{
  "n_layer": 11,
  "d_model": 768,
  "n_head": 6,
  "n_kv_head": 6,
  "head_dim": 128,
  "d_mlp": 2048,
  "vocab_size": 16384,
  "activation": "glu",
  "norm": "rmsnorm",
  "norm_place": "pre",
  "norm_eps": 1e-07,
  "positions": "rope",
  "rope_base": 23500.0,
  "rope_fraction": 1.0,
  "qk_norm": true,
  "attn_scale": 0.0884,
  "bias": "none",
  "tie_embeddings": true,
  "parallel_block": false,
  "extras": ["some layers without positions", "local attention windows", "attention sinks", "value embeddings", "hashed n-gram embeddings", "a smear gate", "skips across layers", "weighted sums over earlier layers", "capped logits"],
  "init": "normal",
  "init_std_qkv": 0.0202,
  "init_std_o": 0.0202,
  "init_std_up": 0.0202,
  "init_std_down": 0.0123,
  "optimizer": "muon_variant",
  "lr": 0.00104,
  "beta1": 0.95,
  "weight_decay": 0.19,
  "lr_head": 0.00924,
  "warmup_steps": 76,
  "schedule": "cos",
  "final_lr_fraction": 0.1,
  "batch_tokens": [65536, 131072, 196608],
  "seq_len": 1024,
  "doc_mask": true,
  "train_tokens": 912900000,
  "steps": 7625,
  "dataset": "wikipedia_en"
}
Each number is 50 + 15 x the weight over its row's rms, rounded and kept within 0 to 99. Layers, rows and columns count from 0. The size before them is the row's rms in percent of the matrix's.

# up: layer 5 MLP up, 2048x768, rms 0.0728, rows 1489-1519, columns 480-511
# down: layer 5 MLP down (transposed), 2048x768, rms 0.0682, rows 1489-1519, columns 480-511
# gate: layer 5 MLP gate, 2048x768, rms 0.0737, rows 1490-1520, columns 480-511
up1489 098:70 42 37 63 43 43 35 49 52 50 22 32 57 26 61 61 65 68 67 63 35 53 65 55 55 53 59 51 50 32 41 57
down1489 097:56 35 66 71 48 42 78 64 36 43 90 37 65 49 70 56 60 36 42 40 56 41 51 43 52 67 50 56 21 72 68 61
gate1490 095:66 45 41 66 66 51 32 38 47 35 46 34 27 43 44 40 51 52 64 33 77 42 53 64 55 46 42 61 69 31 67 63
up1490 092:48 55 49 53 49 66 51 66 48 63 57 72 53 64 79 48 53 43 33 51 63 46 44 73 61 54 29 37 81 52 56 58
down1490 095:32 53 54 59 47 63 60 53 37 39 41 66 54 15 84 42 33 49 41 43 52 49 73 26 81 58 33 51 57 51 46 68
gate1491 100:51 73 73 32 56 52 57 51 24 61 30 56 50 52 62 46 75 54 50 65 55 65 39 59 60 42 32 25 48 37 27 45
up1491 108:42 31 24 60 42 41 24 16 52 43 52 57 86 56 41 45 47 24 26 38 50 51 50 45 67 61 59 43 55 86 49 40
down1491 105:09 61 64 39 74 55 61 33 64 21 80 40 45 41 18 57 41 31 34 77 65 45 62 70 46 54 46 43 46 29 49 57
gate1492 104:55 43 89 69 48 46 49 62 41 55 45 48 30 57 35 30 74 66 57 38 33 72 77 43 26 40 40 64 43 34 35 41
up1492 103:49 39 64 43 39 18 25 45 61 46 35 66 58 61 31 51 51 47 59 28 33 74 46 19 70 57 28 40 53 55 39 59
down1492 099:88 71 47 73 50 55 49 40 55 58 66 59 46 60 46 67 47 64 35 51 48 75 41 62 59 21 48 39 23 61 38 53
gate1493 101:43 42 55 54 29 37 66 32 51 76 44 53 62 48 41 63 57 41 53 45 51 53 39 61 68 36 32 51 45 58 44 56
up1493 099:46 23 54 54 27 60 75 36 45 45 24 34 58 44 34 58 57 48 55 47 65 52 50 41 40 60 30 30 20 56 36 44
down1493 096:33 68 47 62 53 64 66 34 56 62 51 41 43 68 33 42 30 55 37 38 44 45 69 52 37 53 64 46 38 60 60 49
gate1494 098:48 53 74 40 42 48 54 44 42 58 13 36 22 54 35 38 56 69 70 61 56 68 09 49 44 51 80 51 62 37 29 18
up1494 089:76 56 46 23 41 47 61 50 81 69 58 50 66 54 48 56 64 52 10 28 70 56 64 47 62 56 36 58 59 49 49 52
down1494 088:48 35 71 61 51 65 40 41 40 36 73 47 33 53 51 66 71 46 66 40 61 41 57 64 32 20 48 31 50 35 56 64
gate1495 091:37 46 68 75 26 43 45 60 71 50 49 68 47 24 35 51 55 48 50 52 55 59 53 63 50 46 36 39 73 40 57 66
up1495 090:51 62 56 43 28 41 94 61 54 64 49 50 32 30 99 40 39 55 67 38 45 66 51 34 37 54 67 50 49 54 57 45
down1495 087:55 41 58 49 47 68 62 74 44 47 41 47 29 53 65 40 59 52 37 56 37 24 86 45 30 38 61 46 54 48 20 52
gate1496 103:62 65 38 42 47 33 57 59 62 34 60 28 38 39 73 46 25 76 33 51 13 38 52 79 58 38 48 51 33 31 41 55
up1496 111:53 33 63 34 71 78 47 52 42 67 51 41 74 42 61 42 56 41 77 81 59 49 43 31 62 54 58 54 50 42 67 40
down1496 107:21 72 43 43 48 62 45 55 64 67 45 69 51 51 54 42 52 34 70 42 53 59 43 42 70 64 33 35 29 67 39 60
gate1497 101:48 28 34 33 43 51 47 44 58 63 32 56 33 17 44 29 51 51 79 53 37 32 75 64 50 57 65 71 53 55 53 34
up1497 100:64 24 54 69 49 43 50 32 74 38 43 04 43 42 48 60 61 42 71 59 69 39 66 64 36 63 41 65 50 39 25 62
down1497 099:67 52 60 67 35 65 46 32 71 76 59 34 24 49 48 70 43 66 49 63 40 22 82 43 47 65 43 78 51 49 43 49
gate1498 100:34 58 56 65 49 47 26 30 86 41 56 39 23 51 41 14 58 37 36 60 23 51 66 53 56 47 72 55 68 20 82 41
up1498 092:50 47 32 60 28 56 78 59 49 29 69 57 35 53 41 54 61 54 59 43 66 57 68 56 51 62 59 60 28 78 50 55
down1498 093:26 78 41 34 70 70 61 50 45 51 35 58 40 66 24 66 60 56 62 44 16 38 30 42 64 52 71 59 29 77 65 34
gate1499 099:47 42 47 84 40 15 57 41 24 48 34 44 51 58 71 53 68 36 62 32 68 53 60 56 61 81 46 41 18 45 53 57
up1499 090:46 42 43 65 69 32 66 48 37 52 36 42 60 65 12 78 57 45 51 44 46 42 58 50 46 49 35 45 44 42 63 51
down1499 092:77 57 29 70 33 53 47 39 50 49 31 68 53 34 53 29 66 69 53 46 56 59 24 54 57 48 79 76 65 32 62 48
gate1500 096:43 38 57 57 62 60 34 67 32 55 54 18 48 61 55 45 56 46 45 51 41 54 61 48 30 65 70 61 46 34 61 56
up1500 094:55 56 54 61 32 40 55 28 44 54 52 74 79 47 47 25 57 45 58 36 46 35 36 57 39 49 67 38 18 46 47 33
down1500 098:65 56 43 36 42 37 71 53 72 47 57 41 53 44 31 41 53 62 23 35 54 43 59 43 82 52 51 59 77 62 35 55
gate1501 104:84 47 36 28 36 43 57 56 59 51 45 72 56 28 69 52 43 71 34 34 28 52 60 35 56 13 26 35 38 41 37 57
up1501 099:67 23 70 58 52 53 36 22 86 53 70 61 52 43 56 55 37 12 59 48 56 41 61 65 64 72 37 55 69 47 52 64
down1501 100:25 37 58 62 22 61 40 50 63 69 45 42 49 42 44 64 51 47 31 42 38 66 48 51 25 47 41 47 53 52 59 43
gate1502 101:37 39 61 64 44 19 37 58 66 52 65 44 39 46 30 49 42 53 30 55 53 57 41 19 55 45 65 20 56 35 09 58
up1502 101:53 76 68 53 51 53 53 38 36 78 43 57 65 47 54 53 57 73 31 37 31 75 59 43 40 66 35 42 53 54 48 61
down1502 104:70 49 29 49 70 60 31 32 54 38 64 51 65 46 44 55 60 48 52 53 48 33 42 54 52 43 65 51 66 47 54 53
gate1503 100:40 47 43 81 62 53 62 17 51 46 36 48 34 24 59 42 38 33 34 16 22 88 51 31 48 39 31 58 49 25 23 33
up1503 104:45 31 51 42 39 34 60 53 50 29 36 42 59 90 42 55 51 51 80 91 60 39 57 45 44 28 53 52 60 41 79 80
down1503 108:44 44 42 66 63 32 50 47 49 62 48 43 61 60 35 48 45 47 54 14 56 24 52 60 35 69 52 56 30 67 38 73
gate1504 100:48 75 44 45 78 59 43 74 61 66 41 42 32 55 59 42 37 51 48 46 47 58 43 58 68 65 34 21 55 72 53 55
up1504 098:53 75 50 25 59 32 47 40 43 46 54 56 53 50 40 47 36 48 76 56 46 53 34 36 69 32 37 68 45 61 57 49
down1504 097:66 53 81 55 44 22 68 64 37 58 38 31 40 47 43 46 43 57 56 64 66 56 26 61 30 47 40 70 58 54 51 58
gate1505 100:60 56 41 50 44 45 47 72 34 07 37 65 39 44 56 41 58 44 65 40 79 66 36 43 49 63 54 77 36 57 63 45
up1505 098:55 55 34 56 57 41 41 40 81 72 68 37 36 67 41 78 39 44 52 81 46 52 50 58 56 47 63 30 57 51 74 89
down1505 100:69 49 37 50 40 33 69 65 55 49 43 75 45 34 67 39 66 50 63 27 38 47 65 58 55 66 39 32 42 19 87 35
gate1506 102:39 32 46 47 45 54 07 35 70 41 64 53 39 58 33 25 29 45 53 52 46 39 47 69 61 74 50 37 89 42 43 48
up1506 105:76 58 32 22 61 31 60 54 86 64 58 42 26 64 60 48 49 44 61 18 57 41 53 53 63 54 39 41 31 68 78 56
down1506 106:47 31 18 40 75 51 39 58 63 42 70 31 39 42 42 35 42 49 58 16 35 43 55 52 35 35 35 48 32 51 54 56
gate1507 099:47 15 35 56 72 58 55 69 51 38 62 44 40 66 48 45 66 43 70 28 67 32 42 68 70 56 21 45 71 50 42 00
up1507 095:29 83 49 51 33 33 46 45 17 50 57 38 50 39 56 54 55 36 26 48 58 48 51 58 61 48 49 90 28 47 45 60
down1507 095:33 56 53 74 34 42 87 52 71 59 39 20 57 52 54 23 61 44 50 55 39 35 34 50 47 62 36 37 55 38 39 64
gate1508 105:39 38 34 50 64 27 69 70 45 34 26 81 40 26 53 71 65 38 69 57 54 33 72 42 53 19 55 60 48 59 51 27
up1508 111:38 44 56 52 37 36 65 36 65 46 49 48 42 69 71 28 41 56 51 54 31 52 54 48 62 56 57 21 34 76 34 49
down1508 111:30 51 54 82 58 69 30 44 42 59 54 28 48 31 31 72 15 38 29 60 52 70 46 49 57 39 38 37 46 70 80 41
gate1509 101:57 80 69 41 40 56 58 37 58 48 55 56 57 49 50 39 40 60 43 51 44 28 58 60 64 66 68 52 28 44 32 47
up1509 100:82 73 43 55 36 43 43 66 70 62 41 49 48 26 61 41 68 46 47 61 41 59 28 48 75 64 41 77 60 46 65 62
down1509 102:25 52 43 15 79 48 36 61 60 39 62 76 42 48 58 63 51 58 30 27 47 45 82 60 45 71 26 46 18 29 50 51
gate1510 100:60 57 65 58 35 25 54 51 47 13 31 27 43 85 56 49 53 52 57 60 52 68 41 39 49 38 42 29 52 56 41 53
up1510 096:69 51 37 61 37 49 50 53 81 26 55 63 47 59 60 45 47 27 48 41 36 51 67 55 36 63 42 43 48 38 39 41
down1510 101:50 54 61 56 36 70 57 47 63 34 73 48 62 36 50 33 56 37 30 55 52 52 35 49 56 64 33 82 38 69 32 56
gate1511 096:58 57 54 56 19 41 57 42 52 59 45 29 64 77 46 51 52 38 39 34 44 44 80 32 63 45 41 28 63 42 45 81
up1511 088:54 51 58 62 26 23 66 25 22 35 47 64 41 49 48 50 37 61 39 69 41 66 57 71 34 49 78 55 45 16 60 69
down1511 093:93 48 41 33 56 38 60 50 88 80 55 65 58 55 32 47 40 65 68 48 25 47 55 64 51 37 39 77 47 70 27 64
gate1512 104:83 99 46 44 40 49 86 58 51 48 60 35 60 53 34 68 83 63 40 61 22 48 54 62 69 42 78 52 38 51 71 46
up1512 101:63 48 52 42 68 52 64 59 57 36 65 34 57 47 61 63 29 39 74 71 55 45 55 61 63 70 52 62 51 76 48 57
down1512 094:79 55 37 59 35 69 40 40 31 45 41 29 48 36 76 53 42 53 46 44 34 54 45 49 34 60 33 55 64 33 72 49
gate1513 101:69 51 60 58 53 29 44 63 29 42 62 51 28 26 53 63 84 63 60 77 60 51 41 52 73 48 49 59 31 64 21 32
up1513 100:72 60 43 58 70 50 54 56 42 87 20 28 29 58 48 88 56 33 42 53 56 45 54 57 49 52 55 74 30 48 78 63
down1513 104:43 59 58 28 53 18 33 47 64 57 70 68 62 42 56 33 67 65 52 59 62 81 48 39 51 74 48 36 49 31 53 38
gate1514 098:64 41 51 34 37 19 77 97 54 54 51 74 44 42 46 32 64 55 49 50 63 26 51 73 75 51 72 95 41 52 43 27
up1514 108:31 51 54 44 58 35 62 73 42 32 76 80 50 48 51 53 69 31 34 56 54 16 25 50 56 43 68 67 47 61 49 69
down1514 109:42 44 45 22 75 46 45 68 47 58 35 41 60 60 14 21 48 50 47 52 40 28 69 49 59 58 34 38 54 39 18 49
gate1515 099:40 46 47 48 69 48 32 43 63 68 52 79 70 45 64 37 50 62 67 34 47 59 59 30 67 58 55 31 66 44 44 58
up1515 097:62 16 47 60 24 42 49 42 51 67 57 53 54 55 56 62 40 82 78 29 54 29 62 55 57 69 51 45 47 48 27 69
down1515 098:74 34 60 46 53 37 64 51 43 30 27 58 61 53 40 48 32 22 52 61 36 74 49 58 36 39 25 32 59 56 50 65
gate1516 101:55 36 45 53 28 52 43 62 50 55 45 40 46 71 75 69 46 46 46 52 75 41 70 22 62 52 36 56 64 19 85 47
up1516 097:73 53 22 56 44 60 11 63 49 44 42 39 42 35 42 67 50 36 63 55 59 63 51 67 54 70 71 45 31 42 48 68
down1516 095:34 36 37 60 68 34 55 68 62 54 80 47 38 75 57 37 22 67 88 50 59 49 54 50 43 40 13 45 26 99 56 56
gate1517 103:56 52 18 59 45 56 61 29 43 61 29 78 46 34 54 54 66 56 60 37 74 67 23 43 40 41 57 26 57 46 69 48
up1517 095:56 51 64 35 62 52 46 25 45 33 61 44 73 42 31 34 37 31 39 49 54 75 43 66 54 57 34 32 33 62 23 21
down1517 098:59 40 50 27 59 43 68 74 63 65 27 65 70 70 65 44 31 60 47 44 31 52 33 35 71 35 34 56 40 51 81 79
gate1518 096:47 29 63 41 46 55 43 64 66 63 60 48 59 44 72 74 54 48 37 66 40 33 45 30 24 44 50 22 42 83 41 45
up1518 094:57 40 50 61 54 41 56 52 49 79 49 67 48 63 40 49 64 36 30 09 51 43 64 63 51 49 49 48 51 43 60 71
down1518 095:61 70 56 38 28 44 50 16 58 62 61 59 41 60 32 56 53 28 55 61 38 48 62 49 59 56 54 41 45 29 52 57
gate1519 102:37 35 63 79 50 69 61 30 69 50 71 55 34 42 50 57 17 57 36 60 42 53 39 52 35 41 73 52 27 76 31 68
up1519 100:23 38 86 52 40 66 63 65 40 41 32 69 69 61 82 33 41 38 64 57 66 37 55 31 36 21 47 32 32 64 30 48
down1519 099:35 79 30 50 35 57 44 63 41 22 37 38 22 52 69 53 53 31 57 43 55 42 33 71 66 32 38 58 52 74 59 33
gate1520 091:47 49 54 72 19 46 56 72 56 48 57 63 56 78 53 45 62 62 76 37 81 32 50 51 48 38 68 51 38 39 50 72